From a checkpoint of a small transformer trained on Wikipedia.
Size: 10 layers, 2 heads of 32, vocabulary 2048.
Architecture: RMSNorm before each block, rotary positions, no biases in attention or MLP, embeddings untied during training, normalized queries and keys, local attention windows, shifted keys, gated attention, value embeddings, a smear gate, learned residual scales, capped logits.
Each number is 128 + 24 x the weight over its row's rms, rounded and kept within 0 to 255. Layers, rows and columns count from 0. Numbers have three digits each. The size before them is the row's rms in percent of the matrix's.

# o: layer 6 attention output (transposed), 64x64, rms 0.171, rows 14-63, columns 0-63
# v: layer 6 attention value, 64x64, rms 0.171, rows 15-63, columns 0-63
# q: layer 6 attention query, 64x64, rms 0.171, rows 32-63, columns 0-63
# k: layer 6 attention key, 64x64, rms 0.172, rows 32-63, columns 0-63
# gate: layer 6 MLP gate, 192x64, rms 0.214, rows 0-12, columns 0-63
# up: layer 6 MLP up, 192x64, rms 0.219, rows 0-11, columns 0-63
# down: layer 6 MLP down (transposed), 192x64, rms 0.176, rows 0-11, columns 0-63
o14 085:185110131157117121140147162118106128139125127109109191116124139083132107134125154150096123111149107163153138155103164143131097126155136104100157156130084164188109127103117105136105132127120110
v15 088:138113094123147129096156125163134127107124130133167159131093106162165113124163108120101127133158076097056120125155127092117140158125096129123137132158162102110112129096128124096155140161136149
o15 089:083149120098144141158145145125134143136107129116113079179114118123149149140128165130119125177146136080113139107142161106139103113083111135133088148112154105101141174148092090138150116154146130
v16 098:108128124138107118093130100143117106126114116093119153115103118065154111113134138126096131148086127166186140133119147174094135128095140181144164122096120126117132123117136134126059143138137113
o16 103:149106107109137127179127128119133113111143090097125132110093133073122156111144153140085119140129148163159172145125136126134137128116137184121164129106134112128065152138159176128119158154113119
v17 077:140118142106127098153126116132134120142109162146195124140191136132137137113131136118152158151130117127103125130148127096084095121110148103124134108154102113153121127128091140124150062124191162
o17 073:122101138170148144082149164135111128115127149136114146135127157139123112163118117148138130111103073103156129132065162156154128110165123093148110109113114094125121098112138132150174120115084091
v18 067:076189127128130164128141102084156169104112147099082119131146127146143179165143141131114136111137075085139132128144114105101154136127126117126114114148162142141119149095121134152102131098143127
o18 065:142135112085183116107134118189133089135138147149157151145152156151145108153150124099124166163150067146093133118148164122141101113135135144125142098133142098126157110129090139149144118131101123
v19 076:130117109127157101128124143116129170125142095173093087124124159139119132166134094123151098143122162071161116122115174132155151126173112124115148126096114173117156153127153136095126111114084135
o19 074:119135150164102104146116153161129156131116118129126180139140104165138116125137165100162126098127142133142151134185093113141078127143121125133119163120129165171171112152104164139080109124144141
v20 090:108111149164191118130142118144128108126130140211145101102124134128133143123151142120143152177079100118101122137099142146119148067127122116141120104102107113122122089148126148142125150161114133
o20 095:146092152165113106171123166111144155107127128144140106138127130118173136100099127149123132100154118132077100132124108100128155122123119131143100154127167078120136121166142198120167142137101112
v21 099:113121094173159119142156134151127142134101113109120152132093142120132136155190146107097102164092110123150114133140176186135126141129130155142140104064120134116146152134152140104101149130099139
o21 093:127123120106127097157136130150095148086089083077118123143122112138150129127140141135081130156131138140117165120130148136113097124135129173131116143124152122136096129131124229145107152152139128
v22 063:110099155134113123116139063150131160125113147098145119128130136098137124153161100177127147233134127109136127135088107146148107113116139122132126109126137103125099141098143119103135102127149139
o22 063:104112163137080136165110151129101106117146132125181116119106151131111138146160145130164129115102144173127121125100173113120108114083111108115093103130164086113109183131122115118157111117144096
v23 102:124154148150087142120121143063104107108139124103114182124137147128101102084119090166138140104126125145106128109158143136140132112112127120140111141136139097143045140117104143133138169107103123
o23 083:123127129156127158104135078153136106146126161146167124118138131123122109157105150135091108151070106158139142122105097153139135149112183106130124073105087136105120152142156172113116116110156129
v24 063:121142144154129142154137187111134109139135142156123127093105101133126104091125127126132155143122139163135162121088107124137110105101116146169113117168119050118102132142110128097087108107176130
o24 067:119100132133112145118147100114111112102132143157155109109132142060147132076085114109107101118123124136087124116124127144138156171103136096083146158118149132109118166105164127141156175132101107
v25 080:112106122037134141097113143141139101118125129107091134094099132132138114131123126098110113098124147136153148149143108096118127137119145148118145164196115155104149098110090104152129153143100110
o25 074:136169083112104128149094107112142127143148109102135132164090106092115136129117153097148161133177147116126135147175136098120139163132112151101163139126125150137115145120123051105090137133123141
v26 087:134172142091131099128145132115133139125151148200116086132136171164144133148107146117137141129159142109106084158147114132137137123121132108153146102159115170092170123110104130080137129120085136
o26 087:095159135110160143151134114102115179129122146140143163157152116165090127145117159113163159106136088107078141123167128105136147137182152102117157122111140133152169111147150120144156139121111153
v27 091:112105142121124140114100153115144098109134121155157166137113077067124178120074106145157121122109093139144165100131133083139168130153129100120100134141128112128120171130150123127099111093131132
o27 094:140128138142116148091155128145126100128105145156123140101111138093125131083104123093138150147087108134146143145071098095153109101109106096120148165124084106075146081110118123121120145129113166
v28 065:094152147149141122147152127169163155121153120109104065135122169121129110143104121109136131165132105136109150099132145170139092141178128148158131159157139135129130074165105135129092150108141116
o28 069:127110107112180100141153146139162140115118073117141106140126113124116130139127153116148152070122133150087087154172140136097131184126119119110132112116168129133165128079131146162161136120125132
v29 075:097131134112131143164149115111141135139125141171094131133197111124109146130144125129132133181157103097123138113121146140162137087140130091147105129143095088113174147168159097143157137093123148
o29 076:108143131120112156083107099113084151102127144150209108142111113136126114115114115137167156083130130124074111145140122104118123118129084114113114133157141145121130086101125120138154140140125180
v30 084:150085160136138170143123100131125128140134150157109079101110104087083105105138150139142136122102135117148142115092088101117120108100120126116095095125151082118070118140122127143159148113168142
o30 076:106129160142087125156124130133130105146156116143159115099146115118152156080122092130115130115149151174086109092117120134143176129092102109126119147167172119131107159145143077118161128153123099
v31 063:130139120110147114113135076158124149153130123103121109096141092151123113109175117116109149107163114070122095088104121119105132086109132163147106117152164123136176105135134145176148094111128124
o31 058:139117128122142147156121147092134119089143107152131117128145126148217128157168111159134145125131110135117117117156113129105116139170093153166144096129173121169091153134108117123130093156103139
q32 002:181089167127153103096069098111111121122110130158155122127115142126100096114144118094105124136139121121157159156134104114152130201111151083147121104124137133123124123121112136125109126098099092
k32 002:143112120116142146090085150132145148093120162160133100118156172142151124132122086146135121128120147110097118148112143101172061118119108075114100142134091084109159142116133128134129143136095131
q33 002:097090126131152116134113135096146149135164134137123124111148120149087120162130135152062134128102144134114128131147086165102127109126151155125118117178158128138102132111102150155113055108119095
k33 002:116117127118108155128112171135141139137118193130089134114149130133130123153120091136137114110170144154103105130105139123175081094129130134134074159112112082148174167118118130145149166149121124
q34 002:118104114108144076099125134091129158110151113106118152167132128110104103191149143152123099156128095097124170123126148124139153189135140148103162122102148155135144100134110158123143153122161120
k34 002:151132120115118142097090166092159138131138138191141109165150141104119145084097119155156111123139157147114104142153128136184141142129120086108103172108164128136145132090135132123121124161109154
q35 002:174125090139117131148151105124160094122145117157125143133118094148135117115109134140132149191149171070120129113150123121125192178146138145123132135135156113144096133131146080130092114149131135
k35 003:151080126090125139089128136159123117088104115124145087124176154120132116102159126117120102164119132152133110152156121089139096094100109103117088125126057111111128147118158129141128161122113127
q36 004:141122144162111154149144127171104169120142091103147138108095172154160156114163090106097163162118143146131106111150114117116132112086134161143155120132127133122107145126146174110126154117126184
k36 006:145107131085117142108076186074133130156144162154124139144176140123123105126092114130151115120145128136094128147117162129177109143140121107104110164133124125188177126116125135137145135119144128
q37 012:164136145099122135098101165117143098139156166130160141145141142142110143138112123127111126109155132115125139122127133135146107170174109105130134112154147156164190109111122094180126107097117064
k37 010:127116110097123139146090147108145099144095130112112137126111114130110123125123159121150144159109134105127147140089080157102136178171145145107117111144176125180147107141120114161117167103180095
q38 053:112120143146137111145188140107077160117101117132137172170132130122142130154132098139113108139113124122133158090138170115123110101117150095138115127144104126104098167136119213115121106140119138
k38 048:130128130164123074171184132128086143134131126126117161160144111131140128138153075131113085103132135135126151093166159117113141099147162097155126115155093117116120163141139168105148135127107153
q39 038:103140114092076113125094121129148152129147115109111173122111090155086140091115170106132153101138131134117137129125093151104099140121149161105143155158186146150136147101131146118129177106124149
k39 041:166102170155162117108135126169120127128132146120165122088135133134143126111074139081089157147107144113131128115122075116111096136077123130177142135074100119120119104140150107115119116132130127
q40 002:149141135121136149135123131130143095146164107133132113111109134140150148170149090116198122138116129062154125092081137139107148154130095114132167100115136138096125097138096115133137162096163144
k40 002:136143138091066165138073159146139153157138173130092141129121122107153143144127082148155153111159162100112130138124137118136135113137146083114125144161115141164172144125119142105106130157150113
q41 001:194156128106108119137105130140145099115162175124106153119138151148113154090099134091117095118162162116123091128167149109101149159160129160147120108164113130166142103125135111091131143138142121
k41 002:189096136114144096075125108123111102088128077153169120139188146132112115129127158164137118129104132135115130138154128103152135167121106101133147109134170124111106114105175121148123108123113132
q42 002:155169142142146155117137122081118103128141136144119143128120125125107140088102141110099131106117165096112132099121112162121161189158098111135101117143170082104103139103156088107124145164126161
k42 001:135109142129149104114120145144106135157131141104148125101186144090136076158121131082109140120140138129144135145104167118092090144154135139150118129131078091139106094096172115158122155122159152
q43 001:132149151159128117156125124102137105137161145165115137120111171183149109130128153061162132130135121139139114132154115153167168144114150121147189136105095130136146087102149126116119137136113086
k43 002:080145134078090142122089148150163142121157146134118145142105115155093149104118133108135131137151156106088117134145105126109131097103136174074100164120138138161182121124129142118127139115100099
q44 004:118109082129140124172122134084098182098108113146112163131108182108128128128128104160141137149107139151136119091152158107127149112125136120137154127117119150107109137102139206088129112138129147
k44 006:104120130196179098164181136145095133125128101137149128121121122100124135123127115135123120140124108141157129100141117097124108147124113106171159089141138132119057137129109124134113073120110157
q45 013:101160141092131128083112129147192090169123159151114144144128113139106114139098138131138115118141100118139112134089108114131112148140163150074109155150129099146102126140101075166109112120123098
k45 028:175127116054074132091085130095150123143146160129111159138144136137127118157142117122144134083157132109094128122119147127143132123143142143100112137144120128169192141135135135105143172124124117
q46 035:076108127185134090131151145103068161102103127094134133150149129148154117166132139126113139136112102112110160135117131096130119100105116121117136136101132175136109141140116203127143103142141122
k46 062:095088141123115111136102174105137162151132114110116075113139086139136117085115133115181126131159135125104094147132112100130097135108087127137148159104172138134104091128097134131158127163158118
q47 040:149119141106106137180106090127150142115151072155164145084108142152110152122165121125132187142113166109134127139147109135106136133117106152101125101170151168086117123154142093121130125127142114
k47 055:156161153178152121178172125166159070131131114151151152124116113128130143152120090125114120139111136141174148086147137137127127130115156148124122120141100099143114175150124124165104100089119117
q48 146:161150143139156111139140164077131102155148114115091116099175131141146086126119111134120095156107159098150106112141141132092142176150113161138190098142088117135116107126103127142114146130124137
k48 152:161149149141155114139140165076132102156148113118094116097171132142145089127116112134119097156107161098151104110142145132091143178144115161137189100140088114131115105127104126141113147132120134
q49 132:140161146112073109146135094146117152124106134082087140149149101143123113151160147167118118121129102089109122116188121127155113105144123113121181109095114110120130179131120120160146094135131112
k49 137:142165144112069109144134094145121152121106134083086138150152101146126113146160147169119121118134103089109120116188119125150118103141122118119183110094111113127137180127120121154141097131131108
q50 141:118150096134161148115108103104129137114113101084114119129087147140107109105112097113091118122107144115101119093129166100124175131094133129150136132091156113149149170153162121128177147098101167
k50 149:117152098134159148115110097105127135113115101083114121126087147141103107110118094114090115118104142115099122095130164101122178133099136129149135131091157112147148172152164120129177147094102164
q51 136:114136182132138127147121111113138090127142159125117123126113168091089126161134121117159095132127118133123124164152149105141144155136145134128064062086124125143105143116129115192146137130094121
k51 145:114136183135142127147123110115137092123142158126119125126111166096090123159135119115158093130130117136124123162151153108138146153136146129129063063085124124145103145117129118193149137131090123
q52 141:115162148124150155112141128116142147104149099135175154127115108150113093066119156118163106089143131149123111162147115089124149108153117128101160147123114124152080125135082136150167124138084121
k52 146:114161149124147160112137126122146151107151098134174149121116109148115094060123156115166107091145128150124109163150115091124147110151114127100163145123116127150081123134084135148168127139086123
q53 146:141088186118127158139126137157136113136138103084126130096138120150063131151118110100079111159120103171119143106112141120107119116123118067131130132149146115134125097128143141167175142139146113
k53 150:140088187117129158138124138156142114135136101083122128095140123149064130150119108098081112159118101171120141109112138123110120118123116069129132132152149117135129096127143141168175146140147112
q54 130:140129129126105102143105146176096110131159123150150115148121125130156145113150131128141113116186134164062127118108152074071114116141131172133118142141114114149125157145166134114138112112176119
k54 135:140130130125103102146104142177100113132159123151150112149121127131156147112149132130142115116186133162061125118109151074072116112139134173133117142140114115149125158148165130115140110114175119
q55 133:092151152120096116098143100114108124123098117127115112129176135134130140072139119102100138143145098130117150093143129096151137062111119148085117117178104125147112108108130122129068136098111137
k55 137:093152150121095117098140100117103126123098118127114113127172131138132142073141118103099139141143097132120149093144131099149140058113120146086117115178102126141111108108132124129066137096110136
q56 130:127107124131134115106136094139122091127151107144132130163167115054088134114118120149141138125070146091096117110171098097128117168117086098130104128134171104149128157145123137140115133115135106
k56 137:125108122128139120104131099139125092125153103142131130167168121055090133116117123150141138126064147094096120108165100101128115172116086097129104128133176108151128157145122135141118134116137107
q57 151:102118149132130104119133082133144127127117120151143149130141075097137119101146136139145080149137091188142135083128164174167130170137128132131147137111142140139109190114115124132146141151170132
k57 155:103119151133130105119131084135145127125117119148149148129141077094132122102146137137142081146134089188144136083132165176168134172138127130132148132108141141139111188114117125132148141151169134
q58 144:124139050131153122148136124107123144148163109129159133103139103119119135154128089092146094125126070122156127132122104126138094080133123132151163117111133083120134131139145122145139084081162140
k58 149:127136049134154122150137125106122142144163110130158131099138105115123137152127088092146092127127071124158126132121102124140093079132124133155163117114134086118134132138146124145141086082162144
q59 147:139121115153116101123106135124128112118150119135107158115190132118134102139142108077128101068097132128137163126148112122142156079164125128121093125138162146126160111133130134129168201148135123
k59 152:138122119150118103123104135126133111119153115135106155116192131118132103139139108075129100069097130128137164124148110123144159077163124128120092125140161143127161112134129131133169199148135120
q60 141:139128116136133139137096136112121130088118099090121087111143140091141154092157148166127113131144136156114107125128064122129099137136155133163148091159181171140079140119161131140125135138108166
k60 145:137128118134136140137092137115122130088122097090124085105141139091138154090155149164129114130143139155115104126130061119128101140135152135160151092156180169140079136121161130139128131137109164
q61 148:123082118136135121118125107106134124129123112114077144139097102183128106098152144167126134151126140139157104145120095123102129110136152162140081108113147098140102161142140144170089141142195134
k61 153:123082118134138121117122110108134126132122112113075142138096103182125106098150145167126133152129142137157105146121094125100129108135149162144083107112144096144103159140142142173089139139195132
q62 140:123162182150121143122096155107143114127092120078168117133134124120106128127135121097137162129109145140152140110142082144154143150082137185102139116103154111105148126131135136106126110126199117
k62 143:123164182148121144124091154110144115128096118075165116132132126116107128123138122095138163131112149136148138113144080147153143154084134188105144116105158113104147123133136136105129113130195118
q63 131:118119107134083168093124113097130147130132100115152149111141153110123103156127133144136108123095072119090124155088146123071169177164136124109152123135132140101144131145130130109102172115161110
k63 137:117117108134083167090122113102129146128129102113151149112140150108124108154129131143138107123094074119088121153086149124068168178168133120110151123134129141102144133147134130112104174117161110
v32 103:149126092160095134102139143121148146094162113124072135115112122106099138124157136117138104132113122150110110088135140135130105132083130148088133120111082137109162143175144117189091136134089146
o32 107:120115098145108118107145153111125129088151095132069122114104123081092159127136123143137099128115133162115130093129126141143104140084118127107126126100092145150162136169111110185096133158085143
v33 123:158138173154118152162119083115127129151139155095127101140149099099121108129127117120072154128106126185130093133111172155106112120131138143127161132101151132143062123138132123124142095126092149
o33 121:151157152139132151167086110124136120133144167112131115139145133091134107142117128129092147131101129184123089147112167161119094127145152147123151146108151142150071133131118134118131077136074164
v34 115:109117135129127151112137098134127119099140150102152088120133151117106128102067131127150080120154121103189112078121134155115092125122096174125110156160133099159136160135113133132096131105092122
o34 110:128126143131146153117127088136101133071146116106151122106143156141106126113096161125109107130136148122167143079142155139116099125122062158126077124140133098113091144161141095135081123109113114
v35 122:110100155120116142115147128113114094130118072122117113144103188114152102116144142138132115142141145142126119109156105153179111114111131125104140160088118093149102088152183123123117141100184116
o35 120:121118123134125146121169125121109086149099086128128105168125161104159119112148113138133132144158129153155143101138112175169114132099132123106142150086147089143113094151172101129114124084176102
v36 121:121123134138102132115117120138142095128123033133146117141119119082184126139134131118102145100161161099138146108094155133125110156167144124179125133118124129114144127125133121104097166157121163
o36 125:085127130136108132127107127138142117133105033133139113138112132094187122139118127116110144092155153100148154110088137139125098145148159122170135145129125145117136111121143122108103167158102161
v37 111:123130104124084118127113166127135120128118124107093121158099160158096166160142104127122146135143081141132125111119137146097127161155140139119135130161128180181128139130163128153176089082115159
o37 116:101096146133085125140105160117097135097117085125092096163122131176095164151137095109118150132125111147114117112142125125097148151121111127129121114138132201161086124132148102136163104105122152
v38 118:151124143122113150121106119151097165143202097102121140154147133125144114131144102168145097138095133115119172125114113141138168141093132159122127130129124123153126101132105121174064107144119171
o38 124:138116146122108135154112102154112159173200103104118134143140120139150099140140110168145099138115122129132158112115125139129169141078152156096132134140112123152138110147106130166065127130126175
v39 119:154126115144128087108139140106138129102149131120113168132102129122121160109086156199145112156106112143153108087120130094129127141132140100128173110088153144124122090100144130101093146096095096
o39 119:160132131126100096120132143101143133101155132134108177126105130147105141092095162180139130168102094140151103089139147091151113129121138093150174117096147139121126084111158140111093144113118103
v40 118:107129088147175130080149145136121154176128105119135130133140140205128115161099129131126170110153109151165113110151099105142116172166120155147127124106108139151134145144148131120110130154154148
o40 115:132109087150172121104145118132141152160134096145127148100125148196136108164108128124107172116158097148144113118151113102129110171159146168138124101113098147142118152160159156120114133131170136
v41 120:123155107149129144148140155125128133089183119141116072082121095137141143133155109146110090158144139141149165112085116126119115139124145109112137125108074114136137145130091136073152139098170134
o41 121:127147116151121157114126163100126118069181130134129084071140113144159123143155125149115079157119118141145151126083125142113110141141134107135147112128076129125137132139096150088146143096165135
v42 103:157145092123123087130128089083133140166150135118146146106124176109129147132097111145156132186060116127142138124132122119146125096160103109126119134116107108117148161116110122072146136109162129
o42 104:138138106123103107133118099094141138172152127106124137104121182118129135120086127134177129171047127143138119127155121109133108124126107120108114150114109130085149118113119120065161140119161119
v43 115:135127109092166139110143128142097136135184152120131140131093110110174129055159136139103116132147122153153132144152127106117133119137130165152102119167117127149142118118123119130203103146127090
o43 119:125115119091159134123147121157081130136192146104133143148101120109190148067148133139106109105127123144146144142136115089107123129137151151130111117162122131152130104122112112128180106141130074
v44 107:126090168088121140084153119116156143137122131146117153154155142098080143129128148106110122125130172161136126098096121126153115150174159159139121111168121113144105167095093125099103109091119118
o44 112:090076174095146136107127127102142177141136111139123136170152150097077143116132158132124139121144176154122107101078124108136126163158141146144117098130148093135112153101114108107121114104132112
v45 122:131118140130133127139124104136148119102100150145132177151139146151131166144150095186124100140140114090147110182143125129091137170117126135187141190123096117112134131148111136159145165116130131
o45 124:121128140109138127140107101149132126098090140141145186153129166140119156121141114172122104152163109112140127180128138132093143178114099106169126181114087132105125132143127135175141161124137144
v46 122:124141124136096117120123121148126104139111176174125143132097139142125038084140143103145075129122151118148138133133139111159155141142128130154104127154156135121146146105179131123097112104151165
o46 118:087127125117099126123106137140102108147093160156093135115108152126134046087142142116141067120109145119134129135143132100143152131142109134159116121163160126146139136120176159122096108128154160
v47 126:112155114153126136115136142085152118150122137122130150145094095139154161117115151149112107082104178194142179140123112100116126120115120155141123127144150101126128093168111129156140122082108168
o47 117:127148113167141132104102147078144135145122119139122166131086110143166153138137127155129109105123173163135162140125155095121130124128111143174111104144162101120111083171123101177145113103111158
v48 121:149172146104152140150165081074137155147138136116151129090143141164140124126126092138097140108164123142071148138150104151130071154112135153129099102150140128122156129101133134135098161122136141
o48 120:122159127081157150142129121098128174163113152112137101096142142158124144125122109155119125117173123168095128133145112132121054136120139148114114135147127089147167107070120137141104165137123141
v49 110:101141128143127129101092148075127090152146150146120138135136148083147102126111100157095127106130134110115149138159110166113155074115117157075125175116075125143130164110126142116117120105136142
o49 109:108116166162134140120099111078095129134149137150124140112121138121175110105133107161101151107135158098090132153173096178128140092081102149095142164118098122111097136136126151119133123120152145
v50 114:137157126133112116107131135103124114110097146136105099086130125105090104133089125184098148107156105151131165148125119122098129127148146118101135126149133134121125134162129126142113159232136143
o50 111:142167117153135105106135132118111125116108139134108107114161117111089115153094124162069140095157106140152156139125123127106119100137129103100135120159152137093122128161143094142130155216136131
v51 108:119096147149120144146126147108136128109116113143128147156130132151107112105107117121107101129143071055095122081128130151103130111110103167139158076149151108113106136121094139116134161178126154
o51 100:111113107137108151136112140135138133122114152158109146189124128149120128098083124127125125132152074099083129095114132150091146099109097173121133087127119087126109148107106156123122175172112140
v52 112:122141112116097113144125122113130108133124150134128127107143138125133156144110143122119090109125098109119120066131154121118146141107141140134074116150144112152106038107148131107144066149172161
o52 114:138142118117102123142141106105124100142119119136120121122163126129134176135111138126114080104129088099123102084121162127116143122111119131124110100165134109125105048118145145106125059129160173
v53 123:121172130141139120158114152132141113188120085111172122143128096147122128134138114208130115132151087121155125135122167117145165113121136145097108127178144122108136142126146126105077128140132101
o53 122:139146121140163126157121166121127126170123057145158128131151118142141114119131120199130124130137099121118134155130164131169139127110101138124105113171160169091130158117123121104097124137107081
v54 112:111156138122105129145149146131103140110201152146107114136147158111135126130106114093102117128146083133135112162107145072157151169157125108108136137133161116134163141156108138143064112131105123
o54 114:124142127127099140132144146130091159100203140159137098121139154142134107114109100083090137141138109125136115151108135076154140161132127113129138146133172116101175122160120148156086111154111149
v55 124:108125092123148113100131142115149121118123151098127128139111133112100091147198122153125148112151142168106112150102168101126128138064069131147151090157085116141114111112139141120095119122129129
o55 124:116135125141150122107156131136158107091125149095121152129109137140102083135198133127120166100118136152106100149107135126133098143052094135129140076172110145108107108115131149133103119119137139
v56 112:111134130127097153081131138140115114147160109146124137104133158193125155121123148117085109122151117137136104167093150131092129129081123100132138091130140077163118149121173127126139177126160128
o56 112:100115127143091147127151133125119090147149089127139126095119157178120142122118133120104100101140118139130084158096144119083111128055154103131144106141161087164116173140144132126132162119135125
v57 110:095145103140134134136140116155123142097160164127117153143137155137093125065154102133103137120153157126137104108141169158153119156174120119116128140119137160111125074191109122092141117139160116
o57 112:089149091124131140154164134155136140110157182148114134160130145122089146090149087127098119133162157132135121106144147156133120144161134126123125149124144176121122087192099143094126113139157113
v58 112:162121157110157123152106120078121121096132135102127119153119137152134148069151121128117125092085131132178101154074124119110125163086174118114116139146112144142142147106160126118139149158165135
o58 113:186129131123173115157082132109110117102127133120121102163124126158116159078133124148135110102119146129179098146085145134125123144087195142133127152149124133145154145096145103119128137149159137
v59 125:115158107140114157138119120116105130150117112119153139156126142135134148121123141107123095139121133159110061112110135125141157117167104160118142121103088124119142118103065126216132157137156107
o59 122:125151148165135157166144105114120127127146086137133173134120140130144134125115139087114102131097128133110063122133119146156144130168110158126124107108112150125124120104086138202129171136173112
v60 120:164157119123098097149147126105131161136123141138136111104136165131136130132189160126162133073139162127179129096136088129092149083139103087155140133121119143156125129121146135157113141157094122
o60 124:159160098128111103142139105112111159137118157125123116120144165124164146149183155120179141068127149134182116106114085125094137093127087097135126130113128142164128128120139149145111152140098125
v61 127:127117062113100147169142143135150145093130121140146163108139094113118046146121110159120166110136123127172074120144105131137165124116154138113130110126104138149109133124123122144146149113163139
o61 123:106109069096117135164114170114152133093127118133136137104146107098115055145129118173139143097157127135154069095145135126134161121115130130121123133122088127160118130112120113148167129139158122
v62 123:161124094135158085138130120119153094118135098191121096160119142126135135116152116065088101123130072157090138110147105108121127144114151128104126168121141135125116124095130130166117112136143093
o62 125:152138107121145099102117127096149105102136085182131093153138136119149134110167126085087088136101088152087128120145101117112124143129152130121140164111129120110124131068143119171113102135135101
v63 110:120179157139158160143108119121129140100111113126104166146107109100107133136141146108161133133174107102115127142099066115095134117130113108136129176120072117122132107133125128090119107130074092
o63 108:158136170137184137173133121127125135084120092152107182120127115118119121135138147096145133141184133120124161134100070126105124121098100094122137156112099134097140117139122111100126100123104090
gate0 094:149124081126089129071108142119099134102113144075172126152140134119127117134153146102142110108153088111130130108093132109136103168120110151121161174116132121124086091136101140157139119151140086
up0 089:113131142067127132135139088123157148145134186136077124145117120130169127165135101137118104148116134113170124152151130120164129098137126108150130109152132147077078157092150116152113113146109115
down0 088:137092118180119141163103107116102124111156111136156126155123133132150102089118114149136146139120117135113109172121137149134126115173111141159100158116129165122111158129117048138131132086126078
gate1 099:156126108089107144117128127137105127121116098083119089121104111116164089115143172131148109139149170117106074141126117128115114126139099157110176128161149128065106121165144107146147148149112113
up1 104:147127102087104149097146150095122150119103088118139131115132089162139087104159133140117133155093159113108121145131157155078096121109114119108154096131117140102103152139131108124146181112081153
down1 097:125122121152083113068138155121085134120092145122154130160146130144129089134153126097151128104171116127125120115089145159106151102150138100108144093156115156141125169090145170137140130109169125
gate2 090:103135083096145121110101146134163117125174121092170147129097123094114142154120155105102136161139115121169163120142147112157095082138154111128101178141129116165090140141089127139122122129111121
up2 096:139071130127118156130134140165133175116119126102134083139146116091129174112106115147149131160119129118086097108144138125080087127148107127121102099092158171139102135142171106134103118121101129
down2 097:101175091137174114123129108102119139091134164136126135121103142151102130107140097084099118151143137138154124129151114130141136088066114117104137176159098139113095143101082136106134122148151139
gate3 103:133086162128114124099103112129152154122138150128112114123145117182168129103101120120169109063139131156149079166113068114130113095110127138106120119159104148133120130103110104121124123152159145
up3 099:120125124095120133155133136099164170094113131144087101115087139131131117106188104138130152151118093114137160164154153122118116139161116162136145147123144091120094121127108124100159090103093169
down3 101:097152143135141119129130117137145115147138134126127166100119123135152118101107123119155093115166140162165109139131148069127159081094154145109133119176185131191126092128106124140141116100111137
gate4 098:159102123126126125132143101151156121129115138128138141134101081155150105130140150133124110123120139106135140121131144135119124140134107134066146148127158097130081115147080041177093113156122096
up4 099:134125126152143125126160123122132138111112156156122125130193141133157110142165135158144097098119105137172133091140152144127129136099122110094148136110096088084171136102112107172133112091094089
down4 101:100108165090154113140159144123083142114086162145153174141116131177117147134117144169105153144120133121151151138184147139150146094134160120102122100158130153146124119161170126139146126115106141
gate5 100:141115100102111136179122101093136117117147128139117092141119143157144135148145128145127144168233123129137111154120141131124105144124112152153088137142144145118128104144071107114137118131131166
up5 104:113144135141105147129109139178102161116135199144118123134121110135140122141120139084114083082095083153112128110134124152139105142129121092072119129146114128121121109154132138162161146087140097
down5 106:148078121141135144142097122125149124150129158166119131078125089103123091098117111145135116105172137129136134141154140100109115109114142129115136167176142122152185134116121072153107156104111161
gate6 107:116125102150100112158126146109194133122147076159143124084147136147068136146106120121145166088118139096112125158119102144122125124149116159104104121142119135160117099131168083160134123139116117
up6 112:206110115163117070133150136120126131131158129146104122128145190125123090107126104141122117153138146091115093120152094116153094145092105110135115154150142135142099158113142127123124166118109142
down6 102:169121109134152101147184161141148082107104175095140145117119115151143128124091101120149121137136137142120148097116143116095098131137180136118153172082129119143153114137125137130134113072105152
gate7 101:151109106092112157155118115100121164168145108076118104121137123151161114115140160130123125154156107123143098132126108151132112157097112122149151128140134153100099185161137116173107160119107077
up7 091:088141103129156128121154130132124093132125134148158090120157114144155158117129120119114159142128079094146117112097143144122129141152071163124122187138118166150124124072138162164120097098129120
down7 095:142155138100109134156126135121103128123123120116148114136101138176117103145126142121114073156151117128123104129107097106112144080137092120110125095169146148107118150160159094175117181091173138
gate8 101:090137097065116141172104083100119069141119155119121117097110129184111108123094095127120122106145113090142137119101113134135135132110124135121124136120141139113125087116162117138142117105104075
up8 103:113093159120098149139121124131141128082095169147119129094142145164168126117127143122102150149102103083165175121126136104179092149157103120107129100152071137138126135121142123163114118137119132
down8 108:115121104131113120130109132122134125158125059133156145167113125135076113158080100135099125132138123134109105168113135168144131096172097121148100120094136129141115155101150147128086170108140095
gate9 105:142124100127083147133069123071130108144151128121163129172113082123126115118152127121118125162144134132106124169111142107095139141128068188130104154107133134142139123157145124130130137119159090
up9 111:158139091130113138127083076109128098162114089123133128119108135124074109107105105141123123137099187122086141112101146129120121175134152130083100137129124164159154130139122148105121120121117083
down9 110:130117120134148147130163147143110117110134135132133122098158086123103111194159128122090128130138137132115132125136109091107128150176106129110094140157123173144100104136143205093150161125142152
gate10 104:122121137130139174135117089107155155129125126126049082127119169126123115128132113139181100127174130097150148111093112099097105120101129165116155166132149115098096134119126123129140123132149099
up10 105:110094077141149083134155127127143139148100123125117165128128145095135179168128126087134140116117101172125162147148156172131136105112142134115081137184152128100114136149109110136125156116154128
down10 108:146101119124148170136130120123102127130094130112120141149135150136125160152131128086144139122142195184098118115104125149134115154067140137128081153134097132126119154077166105141155114106128154
gate11 112:121105154136118106116114091121151126150139109150136119108087101137143106133133071132116108152153112156146135094114084113166121143101131146130163139141189131138080156099110084122167096148121133
up11 112:120052093128140108101123161084134139135147121122120111145123113115187133153139138150118094127149125102126064128172155148154078113135136120132108140143144113099137157114121114141104145116143160
down11 104:167105115164129128133139102129100115102058118149128153156124121123124100138090145136151109132094145143140165110130121129133094121133149122099129156096183097131129143086175132104154113140096088
gate12 106:116144153137093133143127107136149165124199069128100121098124141107112163110158141143139179112139127125115158160106122107112101112133114101171133112161142145160093126145164105139104138115109116